Weights of a small GPT-style language model, trained from scratch on English Wikipedia: 9 layers, width 512.
Each number is 500 + 50 x the weight over its row's rms, rounded and kept within 0 to 999. Layers, rows and columns count from 0. Numbers have three digits each. The size before them is the row's rms in percent of the matrix's.

# down: layer 3 MLP down (transposed), 3072x512, rms 0.137, rows 593-623, columns 64-127
# gate: layer 3 MLP gate, 3072x512, rms 0.14, rows 594-624, columns 64-127
# up: layer 3 MLP up, 3072x512, rms 0.141, rows 594-624, columns 64-127
down593 100:485438546607451504459533545492523516548404497553453502515506448468495391526569564558529513501500451472590491497426485435489561497464514555491519507524487448544405507508547554466498484522461473
gate594 092:469534523525459482511514535506569570471443490530500557545431504520384484476508585503523540499558564461524485556494575427506493522463509557356389518400536560561473557476513551506558489433551469
up594 094:531522547521475537482384465560443464522497512512474436465494466546455500579448465623443493394501635547456442550528483593407514369579534399406509566546512511458560492478563408498469538483548403
down594 097:525544422459478459429554596519481532508479522481533435523553513502451391449542455526504516491519479481421466516654415433519562499466425557421534470574566419496493511544543478464544493490476539
gate595 108:480431494484439510469484463484515402485478529469473487547590464462493507497441418511462492488600526446518505460509465574458488517426430445586492458496451453466587478447564584479495487437591455
up595 102:425586487425494507509460544524484522456461495406447428436535504567461470593555558596578451527468470514489483493531481411577483537481487553518451477526556440471543511472515462487513419580476447
down595 099:597466561496549416565393499531481534464476505470540469566490538449431506425578542474579467538461396529515523577465498422543456578504360571467468436573512475402502586438447519507484474481445471
gate596 113:538416431451551454545586457459540453493524479574430476486567481438461452529565465525431421464520536513476516405527446590549422446516495457556500443480556524356520434589455489475391524514547438
up596 117:450501582549463504496430564539485511573422508408525550570569498489591502544501432488504587449500423523459456550493584477482505471501460460532443441525418534428443589480498582495580477485597539
down596 109:527506500519503497520543503412530506512493473564552577477456539532435524466448535378570445585405535480548473576532478436426513509524516439473495645513520414542440630506572509530608463447424490
gate597 096:557399497516537543472545514476527454519581387506511554479538490461583518530491526483380528504522439452534537415565491452507464445497506449552572535462565450516526504493461528497495584625450375
up597 097:582515508480520454494508559501472486526367515553447482446435477425494509453580516515467561570546473565451539522547518521597388487574548462517497477546463427511564509456511445452501523447507484
down597 101:439550518480582454471482463494561504561609581416496559492445503500430497506472525471516431513595541549558487533401394462476496577391513635542570525557541454533386461527496549552526490465473506
gate598 104:481475457521516554410530452499500382546507457479523503415523533421472393474473419448484467538415529604465527493425552520561465477475462584449528536544583478453589497532504516418484376510494585
up598 100:426516421399461532412481517425533424524510529484497433432522540453603495558568433447481453397484521573494460473526496480614546509492530592471496484518583601431513459426521489530501371481557525
down598 100:383382540554477583477561480533481461508494431549513374581473439503537511484458532539512525521535482472460543607535389538471517566417505503504508444410525422572501500463584473507456519600589461
gate599 095:489404432532487459540621466438465472627487457464516500515525495536556449516558571477414522479520506509524530501478490479527518472528493476547480508493466471434489387474479482511454427459506437
up599 097:476497507496456461508547457540555532435541473562580540500526459450513409569416523477496477517492476494544510393472512462502536472505549581465460584445560546561460597539527482466553543523570521
down599 095:578526576499417496472424515512450572549462509603419444476499535453558557471428523528546632500545540443512526486469427522552512517578442448476487557572454510478557507518513459469500461488515442
gate600 103:467461478534501578434415482550509519524497442461476460414520516484475557534379549452449589537414481574465462539540490467537388490560390537558489476432580529466531515494420492553502424506562537
up600 105:525577578379539531492517497549492590456572453491496448416538512477437533497543511463514538506492509623520511508445495460496494482459489554529514408479468461460563463466443564574398467440535431
down600 102:482468456513532571504481482476524503597483545417452543515483544584527601557474538492530465673464534431505467517550449484476424497487451454485521524518479494577401507562524439571500525535519550
gate601 107:517577450567465552508495499419528562497564515499527583546520521513514496486526425544403531492495468529480502450491455512551540566528433563479439501608450553515416535509384557540519471470541530
up601 104:374505568526453410423472554480458453397518525552459486554535527408524484516495408454538441422513520483496525581516490504572529479461439472568584455443533495491516488539529460437444546552419537
down601 101:493481457550490421479611574459465451594595520521612582526468530460490478472423542526523465507475465530406604505518501460432545501442440509481508521366520430572477553439425456547452581506416521
gate602 096:387427567506479438587552567444436337570471500478526440508487473549492556522531459518475511505431471503526557500508454517427463506509512478577474529528506452477520515479463475501588620503463414
up602 095:538554495597565480433424575494594513476530593569446475469510517549522457520440451479541487495477504442480509551520583481490521498458421514488455539596450517399553424553521486534466398528483498
down602 094:435484464463511435543536546476476380454485468444452499513487431409547489560474521502466482540481516542463455478451517520438522505535530559476512452467490462491416412461481500450571600433506567
gate603 097:547522556590524504520565568470515465556533560523570494472473505467476537516481515513466533530534515468561531458485502478440520541535426401484404486564416418467499449528456489465527469493449487
up603 097:508432482486486444514577550601463432432596487394492565495490479500524488431485544479476504531528535521504508438522485510479382545512502490426523477540489471487503556427513460551465500501446582
down603 099:525516535554501485500492512466531566612595508589430540471596460470440466484567508470515509352583403520465491569574530470652579507501597535571496443500621532536501504498524435523554494569496560
gate604 100:511419509569397479527507545468575480550541584549488456535537558425440498522522564542524447517527576629435408455590534493383503457560544553420546503431445478534560516460524464474505598488450536
up604 098:537466479437462582499486466438509572564529432518480503572435494443572485455499463604481537468409446420494427508458535535564468534522480535463562513429446491557573475479494606563468449449525500
down604 099:486529422421479511536584524479487488450568560520534551418493506514574435476510451447499460581532462559564578434493487509401427525541498417511472522523460429572531585515501501505476518473465413
gate605 112:492518496501472518478514568386483466546509584558515501424528487537486507511547520455429450567374605545597533497562520524386564520490447470504454613404470519444516506497574573587521455552511467
up605 110:459525439479526493533517544348555463418498489498464497464571531607534572520486502433517481494529533431409539515484441531528540423511557513416486535518575500567635522460494539552529494430490576
down605 096:473527452509506505489440465530520445488516404539496490521467450482503536421531523544421548490468587472430434455564473470539521465471562524549546490500501518598408536544526487469536479474519514
gate606 104:500501500474402503476568524518428464550523499500496547508524527455500535484494492427478578479518493539478535503552442398486443533551535496495439507501501537586509473536474461500491479409426477
up606 105:391475608496479488478439565568400512543451568557492521431495452444516503591480459533428537422425470468506481438398425495487484548554559470468510589576446541528512604361482474543441589540518532
down606 103:535553537495454501546549447502487540489523447461501506571529432473511494433550509479437504512506547589495521448521479453484500466488462469520486410546540601439506477573572483518492425486534476
gate607 104:524456466473437560445529488548489548548548555512543529484539514484444561474525515511571520432424533449569402513573479511382534413501383555562553648469524451473526447440401558511460599426483517
up607 107:645454492532574410458522514489494532483502488496516524358558493505519488455511506516505496525524532536488436441522477435545504474531501536513547455536465569533562562638533453442467475532472498
down607 099:438493532509487441509460532512589459538515531559534438509441462468509633556534625451482571444454537517460560457511500496581452540491573515488506541558559567580445563473414504537528607563574483
gate608 098:502487459438516574460517525482570506451531422600528520480553479552488542537458496531470454480499466485579530492538414541499583486548529457472468458423556508479623545464488480502477450567612504
up608 093:459473457497516494595448476489554557369608632508479465472448469552557482528555557562488474470573513379480441438467501601544489570545517458482425598562462462477599511498473523597489457494469553
down608 096:473478566500458531431506469482435518576526487431483438500461596537476435472474520377442467524456466567421505479526536373509484415528540546476582423487549531503450407549450517494427506537519462
gate609 106:474432492454518487503444536452506502484535536518504498595440500534552532535443506465423501480539605576535415546554494577411498515545553500435534541499509380458552401506461513405431486481463548
up609 103:371549466516564612517537497603539459484504471504419471547441368412415496470438413375535420541561492489501398538508589513597487392440539454525489536474483465575570466484496477545520507497542478
down609 098:598589563451504467574490492465541502480468543459477602421536455528523428492588535567470443458414509468494482453567537503452551467400592545553480506551547558554498493553555499506498483498522530
gate610 083:497493511474346472443523521550515493628510484524488502589576507542574409541496499550520518473510522533515505516459461547508428505530489470521506471496471488444592606515462480494404518454615470
up610 084:541548456599559470615393381472510508468421535483527548460428471506432479457522529482466557549490581566489495542562364525560529517466530525488597506525454520485458438519493521445625442560436531
down610 092:483461461472438542486562573474532454432570572503498486487476443408461509545459413557497494469541495509530428435537485496538499583480419580528543473535447454481576512548549548488493531571491496
gate611 095:444507452390423438460482520516460419350534586413569481462494387564373494522512505431459471493511412474466579541510516554540498644530530471453437431490536410420466383416480548473468457516529536
up611 096:539446511535476571487527394515465457568551467499440479510522443582487520460558579564527463561538492556518563493472458549530463495614530499479416452429522611537521460395479532454571444464497505
down611 094:560517531458447408564401488479604483478464488453590495404545477495503528504463522395513461416455489530471491450552550460497606485528415520472494511497519389533474505582521438503479469512489533
gate612 101:507530588396534398618513493513471461476483550552456561489532540430469512522441547453529494479526465517512477515484573432545489512490602500541529449503584534437467554532472522483460487447498356
up612 101:508539526611477545513521570590485478540508499572517529487568477506522371422598475504520475538497559534570427572464566536511475455457579464423405454501447542523406506424467539498439510502523529
down612 103:435529479456518469534464505526518524430456469521449537486509556454450523619422510454510474426443474433538464506460521408472501482506392495480395588435519513568534476527581551491521485501396445
gate613 096:517542442493469514485463481433519541428481457517388473538519579475473389583556512464548556534512562446467531439528558562590527557420477500520533550577509445414521604507546507461450504503478565
up613 100:498572573569499534454422615500588514541546567509535475516598532425493375434535432588474480524453500469494487452479486477520499451454515481462412522541571536562504520488549479578560472544467485
down613 096:559453490499575456513443499501480518583501434513518551443375465467527611542625561429500433528459450508478479580590547456457493475545456543574460528401493494438568554522380504532474491433560554
gate614 100:438449521470416505576447445456505547423500507410504551477579499532505382486496489507489481559505558487545508466475423486467501530454462483570442438498518488486431481506541559473528501452405602
up614 110:500460615576446538444472584506365474565536499476518454493436545642512505515532528524473524500481540517467539490482500456518522518505499405476492496512525420415531599577486532436642514537520454
down614 108:513495539526522496493487420550472558524517468481461562501605392520483542416421445552485553581581587404531481568507450537491495463554479496497501510459474515536447529515388472470603426497514487
gate615 104:443506461537510518486449458465502433509513521483467502415530592511464420481535499475485539458434506486478466555593480427480544544484506386509370478495506508378561594517464575596509453501560490
up615 107:488565471475543486550462485491457508496469550480458608462472626469511474490522533497455464436460476468427467454519424422528499531493557466505443469452484485480489529558481443545591534527544527
down615 099:502482531504500568440537532544489462487536455516566519503481395534507584470531531511477518614519396496557497485524549544501614407417458458631601529554625591557473527494507546457541461451410500
gate616 103:376507491545543541528444489406488468517486544491558528489487478460535559532497526453494538496468491544544469520536558451593438495525587543480556479461516437503485523560503440531554451570488470
up616 099:463498518477483537523457529423391479518505455478442494471435574550509516506460536604441485480433414610459477379538580428540458504521473585520581527492555488482476496489552449541536542474474541
down616 096:513478511477566489530412430547626563471428510537440415427458433491454507529537496434568535502511509440512523535552508508366544552510349439587439491545487510496563588479500517460451464468549575
gate617 093:543500459575552520511564533511538500436494476454462475467556456505444477493549505390556491469476480538518461422452452402546527434385607532533615545453508549491516453425433430499584530609481422
up617 091:501524541372469501443487493542457533455505488472409462495469471418467440520496619468520450528514609515517549490505480416522507438497453585485477528551497489505435492536521413530563484583455444
down617 093:399518463543440523457490424548469511576501627563562457459459536511519630532409497536468421461513481524510532565500526423434543605522429541479483630473528497566503628518452487513423515478537497
gate618 091:494542464494541579554492389529500479594381491596424476498492553520509455493600451553498507599481482477477511593550567522601517567551486470500554541526484438463529464496510536486425528474548508
up618 097:472587450463484568511512509502491465563421445546511488533457590509535346446572490549471502531563504646472603539479509517575498508437468457570479496523426589475525452499450500501428501540467570
down618 096:524426531427571554491442511477522453470482579551328499512480412496518580452559563420464481465434548497647417481524561463448546492416489530531442434504483512558511543531480427538445496540580547
gate619 092:530511569559473484514492556463577522494546604446630484573502507487440545573516439480417498495491515524494599527560521498613415548501463469525478526602469490580507439593409374499536415504471531
up619 097:409379526513513379487526513571430483591536428530507506502500483461529558586537513529561606557494472465524460449512483540504469412532459531473449433483519520467479389481540514498562476463498509
down619 096:516487590481456534491522542483560478445640530485550487536439595584511472365415539561360494412527578628442546522509549414491515535505466483538487562528488554519567502454523465451501496543503501
gate620 094:599525563440446594471426567463569454561468483450527534441516538468553522581483513504529488609504548468513513429493496427496504491548523529538521572502475515426536514490499539518484527522604486
up620 093:456446540475526489559462423511552491529465511510586521515544508511537481493473422486625410475506401492544548495575439475481611494418561545500505514477473485461433471470496465482501561483542514
down620 103:439432600513489481456477481544467575476519475479555538422497514539545476448572513492409506498450425473579492546511480554458468560518534482524582509491528543476580520455545428509533478395403531
gate621 105:517541565510544539479486513486503456538504448537514460472534446481498537419521531514433533520413498493540452556484490510433541615541474412478578439570504457526558515486493456387517454489472524
up621 104:466556486512600572498464561578384608550544510516557479439514452514485447494433471529451552374496476494459448577543434526509527551547446484372491529536475495522558450512496480435549441490522448
down621 099:465436482431415433452448513537595458514448530546405537598495461574532486491557482538447505569460490478531478386475561598517483465469494519594467540440530492527399485510443498575519545461527520
gate622 103:484363493461452476543509501536535453476551463434499533434535507442513419519426566592512496396436473529506496532562495507525514549481551501464433481538514485530449491547558483479422494498464508
up622 102:409495548548501532552547512464556502521406388460471476383490499453515529542553465544411460525413544492479508507638439511501513476505452510471511534521523467459507371529587516435491468426565561
down622 093:539523535451570476489428457434484533528568510520547460567536559619470566450556575575500470464547433562501514530466485528629474515444396453426497464530542536451621526482417529584571520586505352
gate623 115:500428506553420489511472595485576521497535457475512524506502463462483444444480436474448444533433503536534523521465525487650525572515592492499574524519492503424497500449514491459509589523458455
up623 114:463486504502540495538524487602450531560446570491451543478474394508503481556519416467509545534573486511498545447513481527390504443530430535425464523506525534508515526538558534510425519470498509
down623 104:596479524415440443433501477484566492430536505478560494588519456532554526536429613532487583459487522481596509577455550542509530611430630505516484556442536489556580434517534402511473461518586475
gate624 096:449488474484547593440470528432553471500561484500530516464509503450561553455463438531479395402476536504474569419486448493487476502457490544573415526538470517462436491548478456433497531484515470
up624 098:514528473496413451523526549378581456587537493582524461533509602511614497426501469570453507525474464423491526438486537458491497527478502437502435533557434438568509586533506604538487493520524506